Weights of a small transformer language model: 1.51M parameters, LayerNorm before each block.
Each number is 50 + 15 x the weight over its row's rms, rounded and kept within 0 to 99. Layers, rows and columns count from 0. The size before them is the row's rms in percent of the matrix's.

# layer 3 MLP up, 384x96, rms 0.149, rows 188-204, columns 0-95
093:44 37 55 66 24 07 43 67 51 48 34 38 50 51 65 50 43 40 32 57 57 55 26 29 51 63 58 72 41 34 89 49 74 61 38 57 57 48 44 44 59 35 27 50 32 68 50 60 47 26 65 51 52 68 87 39 38 24 49 56 39 68 51 41 78 60 47 33 57 43 56 72 37 57 54 54 35 42 37 25 47 40 61 57 47 42 43 54 46 85 39 25 47 43 84 57
116:51 22 34 39 54 46 38 54 63 65 26 51 48 57 61 49 58 53 52 30 64 71 63 68 46 69 44 45 68 39 53 42 72 53 51 47 42 88 23 44 52 81 34 36 64 63 54 35 41 54 64 44 82 50 70 53 73 58 61 41 54 43 37 71 33 17 56 61 65 63 42 22 53 47 58 63 42 70 42 73 54 19 55 59 49 35 27 41 51 67 64 21 68 36 30 35
096:33 66 39 56 01 52 48 47 51 64 35 71 61 60 44 48 59 36 70 16 64 48 24 66 62 61 74 55 44 44 55 81 55 45 51 56 42 62 60 44 38 41 52 40 18 14 46 65 50 53 38 66 81 44 32 44 46 65 61 50 61 50 44 44 37 57 64 36 21 53 50 55 45 35 70 48 26 69 49 37 78 29 57 49 59 24 71 61 39 54 63 68 45 57 61 43
123:33 27 44 61 30 26 41 31 29 42 61 25 56 66 57 39 44 29 25 52 56 64 51 58 17 55 58 72 52 31 28 48 55 37 63 59 58 70 41 55 73 59 61 64 35 43 48 74 51 41 50 21 41 62 45 78 59 14 47 26 54 31 30 74 52 39 46 41 36 47 48 36 38 72 53 38 36 54 43 44 55 50 48 15 43 31 70 31 52 37 55 27 54 68 42 36
110:54 39 43 76 55 67 48 44 58 65 69 43 34 46 42 49 52 64 50 43 60 47 65 08 43 62 64 52 00 38 62 48 40 24 47 76 40 58 51 30 70 49 49 51 56 82 49 65 48 71 11 52 75 43 68 49 47 76 49 36 29 58 57 63 64 55 58 52 82 58 47 68 28 52 67 49 63 55 37 55 51 47 32 54 63 43 54 65 40 67 44 38 57 32 49 49
123:28 61 44 52 67 61 52 65 66 41 87 07 63 49 37 72 45 37 28 56 47 69 57 59 51 66 38 44 63 47 32 24 57 61 57 49 57 68 52 82 31 47 62 57 62 73 33 43 72 24 46 44 70 39 45 70 35 47 48 27 51 41 52 53 37 61 33 55 59 40 65 52 47 51 32 35 52 46 42 41 64 59 47 38 29 13 48 54 51 28 80 67 73 48 75 45
091:14 37 58 64 13 52 73 63 58 37 59 44 41 63 25 46 51 44 35 38 65 47 36 71 45 68 61 48 28 27 46 46 79 65 36 54 62 47 48 52 49 56 50 43 41 68 64 51 63 38 20 68 54 68 66 56 70 32 44 52 63 32 70 52 40 77 13 52 49 61 47 81 63 63 28 55 56 58 53 44 18 65 37 53 46 33 20 61 54 54 41 55 37 50 64 38
090:60 37 38 49 75 58 27 20 84 75 51 57 28 60 64 34 72 37 63 99 42 75 32 57 38 70 49 46 34 26 39 45 45 58 45 62 39 30 54 42 69 59 53 66 35 59 15 51 44 60 64 46 45 48 74 42 60 71 42 52 46 73 44 26 54 50 70 35 50 49 40 42 62 56 57 55 45 71 60 51 45 42 64 28 26 36 46 54 42 60 57 44 58 32 28 44
115:42 36 62 39 45 59 83 68 33 54 53 52 25 61 54 66 49 89 42 43 37 45 53 49 55 66 54 33 66 45 51 47 37 72 49 39 51 68 58 54 89 59 49 79 30 58 42 58 51 22 31 26 64 55 55 53 43 55 59 40 42 95 57 69 48 73 60 41 40 41 38 41 37 21 52 47 52 61 28 46 45 38 72 68 32 56 49 45 34 41 57 28 63 16 46 65
098:55 67 45 28 23 46 44 59 63 47 33 59 78 53 63 44 33 54 43 49 47 57 56 46 53 60 84 75 57 72 40 48 41 34 66 60 69 19 41 50 37 77 67 47 43 71 74 40 68 53 81 57 43 19 51 38 61 48 58 40 71 52 52 41 61 69 54 58 58 35 43 45 79 33 82 30 19 41 64 53 44 35 31 53 42 31 28 42 61 33 63 59 55 30 43 57
092:38 47 36 33 65 54 54 64 42 58 50 54 41 45 64 39 74 43 65 30 46 45 75 53 65 57 36 49 51 51 70 56 48 33 33 78 50 63 50 56 65 37 54 44 99 45 45 58 63 44 51 32 43 63 80 92 58 52 49 39 26 24 58 61 65 46 60 69 55 47 57 59 51 37 67 44 75 49 18 57 65 72 45 62 63 46 18 53 54 45 29 67 67 51 37 80
133:39 48 48 53 34 37 46 53 34 84 52 51 89 55 46 56 39 81 22 36 33 50 75 49 60 63 49 55 51 54 35 25 55 59 45 59 55 69 53 47 46 68 50 49 37 84 48 46 49 28 43 28 40 45 65 44 54 50 40 23 76 56 39 68 50 47 74 45 37 41 43 66 61 21 24 16 57 39 61 12 63 55 33 30 55 36 31 52 46 38 70 45 57 46 64 39
091:38 55 54 62 60 32 14 56 32 56 24 15 38 60 47 30 45 45 53 53 51 59 33 33 51 43 49 53 44 42 58 53 64 68 42 59 37 55 70 29 56 44 65 44 28 26 45 64 51 60 59 40 19 67 61 42 35 59 60 51 68 43 64 51 66 40 70 49 35 29 66 51 35 70 49 53 27 60 83 33 48 28 44 26 54 48 55 74 89 44 77 72 25 36 50 39
095:50 30 23 62 54 64 53 15 34 69 50 48 55 42 43 41 67 29 29 40 70 57 60 38 53 49 48 63 41 59 51 36 54 46 59 30 60 68 39 50 72 68 45 44 86 56 55 70 59 49 53 45 45 45 44 21 51 48 37 68 35 78 47 73 19 46 67 35 73 72 40 79 52 37 32 81 57 60 37 62 44 29 52 46 67 44 45 58 52 50 44 54 20 21 28 65
110:68 31 77 40 45 40 50 26 55 50 43 50 33 55 57 27 63 48 69 36 43 55 17 79 41 22 47 51 53 58 19 66 33 69 49 47 51 69 82 68 54 41 75 58 87 14 59 60 60 34 68 67 37 59 71 51 47 62 68 51 35 44 69 45 55 46 68 67 72 63 51 56 51 50 41 46 56 54 66 40 56 23 50 39 58 37 39 58 38 60 72 38 36 32 63 60
091:29 48 55 36 57 53 38 39 47 21 69 71 38 64 53 70 44 64 41 42 36 44 71 44 35 59 42 39 17 54 43 54 45 44 59 33 49 49 23 65 63 56 67 07 35 77 42 62 71 84 49 45 74 41 52 70 67 55 91 54 62 47 65 55 70 35 39 60 39 53 43 27 52 65 50 30 43 59 41 19 42 63 51 53 62 54 66 32 29 36 61 48 45 36 51 38
109:59 67 42 54 53 39 53 38 36 49 55 47 66 47 47 73 45 81 40 80 40 30 52 33 65 48 47 61 49 87 23 26 64 48 46 44 52 39 32 63 40 45 88 50 48 83 48 33 37 32 66 46 73 71 31 45 51 51 89 59 24 72 77 56 34 55 53 50 80 54 51 48 52 32 51 41 33 47 51 45 79 56 50 50 45 36 59 50 42 39 37 52 78 63 43 46
# layer 3 MLP down (transposed), 384x96, rms 0.127, rows 188-204, columns 0-95
091:73 46 36 53 63 42 63 64 64 55 36 55 23 71 22 49 57 62 23 75 43 52 51 53 88 62 55 67 32 46 35 50 50 58 60 49 71 36 78 46 76 36 40 61 70 49 55 51 60 59 41 49 44 40 45 25 34 32 54 38 73 44 51 52 63 47 61 67 41 32 65 61 41 55 65 66 69 24 31 47 35 43 44 62 39 72 00 71 46 42 48 46 61 57 42 71
103:76 12 29 42 41 73 69 55 44 67 37 47 49 45 50 25 77 65 54 49 57 47 45 60 29 45 61 33 38 92 57 57 33 51 48 59 44 31 54 46 63 71 37 34 79 28 50 27 52 67 30 37 54 56 45 41 43 63 36 37 36 43 54 61 23 48 52 56 51 58 66 40 41 58 46 72 66 76 28 42 55 53 30 62 41 48 59 61 51 59 58 11 59 17 48 63
103:43 51 49 58 50 70 46 63 53 51 14 55 64 67 49 55 64 42 56 14 27 53 44 40 43 69 92 45 55 49 34 63 33 32 41 68 47 75 69 12 56 51 48 21 33 18 44 45 35 39 26 82 40 44 48 31 61 45 59 32 50 65 77 59 45 41 24 46 36 58 47 60 57 56 60 38 33 70 49 47 17 31 55 46 36 56 49 48 41 48 66 53 49 55 40 55
084:43 61 50 30 60 55 65 75 51 52 43 53 46 30 52 62 62 59 32 54 20 62 66 46 88 67 44 36 35 56 70 57 30 63 61 25 55 34 53 32 36 54 38 54 44 54 29 42 70 71 64 55 64 48 41 37 70 49 76 61 28 59 61 06 35 75 61 60 46 42 55 57 55 38 56 33 57 40 68 27 17 55 56 68 67 74 45 60 65 37 58 57 69 40 53 74
095:77 51 56 79 44 57 43 75 53 74 55 56 49 38 58 64 44 61 66 41 55 36 57 71 49 16 49 64 99 50 71 35 58 68 54 61 42 74 54 77 48 31 44 69 54 34 51 62 43 67 61 58 64 44 55 64 66 44 67 35 60 42 61 59 51 40 56 66 69 63 51 61 81 50 46 46 54 44 55 66 50 64 68 35 25 30 35 36 34 61 32 68 72 69 56 58
130:42 52 70 46 55 55 53 44 56 57 63 64 67 50 63 61 79 29 60 41 67 76 58 59 50 21 58 42 59 43 44 58 48 13 41 57 19 39 23 30 65 26 59 43 54 60 20 47 48 57 51 38 37 46 35 00 64 48 71 64 43 36 46 63 45 51 53 37 46 44 45 20 47 54 37 59 51 51 60 58 28 68 66 17 48 40 57 43 59 19 48 69 45 68 40 40
082:58 60 55 71 38 54 68 38 67 67 63 56 25 18 58 53 35 56 53 65 54 36 68 56 35 42 54 53 60 37 76 49 51 14 55 45 55 66 50 45 34 24 50 38 48 30 59 56 47 56 46 21 39 72 09 52 59 58 37 80 36 49 34 40 43 41 51 56 63 47 43 44 44 59 51 53 62 71 39 41 89 57 87 37 35 63 73 43 45 26 38 35 45 81 46 53
100:68 43 64 46 45 49 44 50 56 65 44 36 24 88 87 39 60 45 72 42 70 74 43 48 48 43 37 40 61 90 48 92 51 43 56 46 52 61 37 59 39 61 52 52 41 48 59 52 60 39 52 30 56 57 42 34 56 55 34 42 45 38 44 72 61 24 66 54 27 45 68 50 56 60 47 40 30 79 75 47 75 61 33 47 22 34 44 52 51 87 62 40 69 49 66 56
118:74 59 78 69 47 45 72 64 36 47 25 43 38 56 50 53 48 42 63 60 45 59 47 11 40 48 37 31 33 42 56 28 42 28 58 52 51 35 41 46 30 52 32 34 61 54 38 45 54 24 08 43 48 56 37 43 33 66 71 48 33 74 63 37 44 71 58 63 72 64 57 55 45 46 49 31 56 63 47 62 48 23 82 76 36 62 48 39 51 52 32 49 75 17 41 52
109:43 30 58 63 53 72 58 75 52 48 40 74 49 56 52 53 34 44 67 51 56 54 50 57 79 55 54 86 55 67 49 65 48 31 69 58 47 27 69 40 36 70 52 49 64 42 63 58 44 66 90 68 25 30 58 29 54 74 50 43 34 56 72 34 80 23 51 57 78 52 61 31 68 48 72 50 35 51 45 53 59 43 66 80 38 42 78 47 41 39 43 58 70 36 39 49
085:45 49 64 71 41 42 30 49 52 52 55 40 56 52 58 52 33 71 27 49 40 51 36 46 45 28 51 58 48 42 30 45 37 56 49 51 72 71 39 42 45 56 40 61 48 37 22 39 30 41 38 47 59 60 00 04 43 51 42 52 57 54 53 58 40 66 46 55 56 34 66 64 58 62 36 44 38 31 62 70 00 50 45 72 65 41 80 82 55 62 74 47 54 48 46 52
107:71 52 49 48 53 63 42 53 64 63 53 27 46 31 30 42 58 37 67 60 53 53 31 83 43 56 39 52 48 25 58 70 59 54 64 30 48 40 31 73 55 35 44 76 85 27 34 40 57 69 53 48 55 61 40 48 75 44 52 66 35 29 49 18 58 61 52 42 69 63 40 44 38 80 52 78 64 30 60 78 32 19 51 54 39 62 80 50 62 44 38 59 38 69 40 62
090:73 48 36 64 21 62 56 52 54 50 65 77 57 48 71 85 43 48 31 40 53 57 36 52 49 65 64 49 26 59 71 42 57 40 68 53 77 46 46 53 34 65 42 39 44 53 51 44 61 59 52 38 40 56 45 42 89 55 62 51 56 66 42 57 55 75 63 34 63 37 76 40 60 71 53 22 60 77 50 84 21 59 32 66 48 60 67 29 14 62 32 61 44 62 62 48
098:38 46 55 32 67 44 07 39 13 62 37 57 56 59 56 51 43 38 48 66 18 37 41 64 50 59 77 60 43 67 65 51 39 46 55 50 33 56 75 50 37 28 51 48 41 48 30 74 81 51 29 35 52 19 46 43 48 60 56 55 40 89 45 40 37 72 49 44 72 39 45 70 53 26 45 41 53 49 65 50 33 78 28 41 37 40 62 64 28 61 32 62 54 43 62 51
117:47 69 33 35 63 50 52 47 49 75 32 65 51 63 53 65 44 64 61 84 69 37 54 43 58 28 65 45 39 52 57 65 44 83 66 28 37 64 41 36 35 21 41 57 27 57 28 75 35 51 59 57 37 45 41 51 57 45 74 71 10 45 35 37 39 47 26 50 58 54 50 63 33 52 55 32 42 34 40 12 69 18 47 35 47 58 28 59 60 33 60 42 53 43 49 62
092:50 65 49 24 44 55 34 60 34 42 41 65 27 51 46 39 40 31 38 54 60 57 53 59 60 45 53 44 67 47 34 28 82 53 49 60 58 33 59 34 43 53 32 62 61 23 60 13 58 49 50 23 60 25 49 11 45 50 47 44 41 60 36 42 44 33 41 59 61 26 36 57 24 79 30 53 95 52 33 32 66 56 53 61 41 67 31 50 66 67 54 45 23 50 38 35
115:32 53 38 08 59 50 39 39 46 47 66 31 44 42 58 49 50 52 72 68 48 31 40 37 34 49 31 43 71 57 70 46 65 68 44 46 55 60 55 17 52 80 75 52 66 47 66 55 52 66 47 45 58 56 62 35 43 44 64 65 58 41 34 67 60 38 56 55 50 44 58 27 74 45 86 58 40 27 59 73 52 33 65 66 74 43 66 24 51 56 55 95 69 34 41 48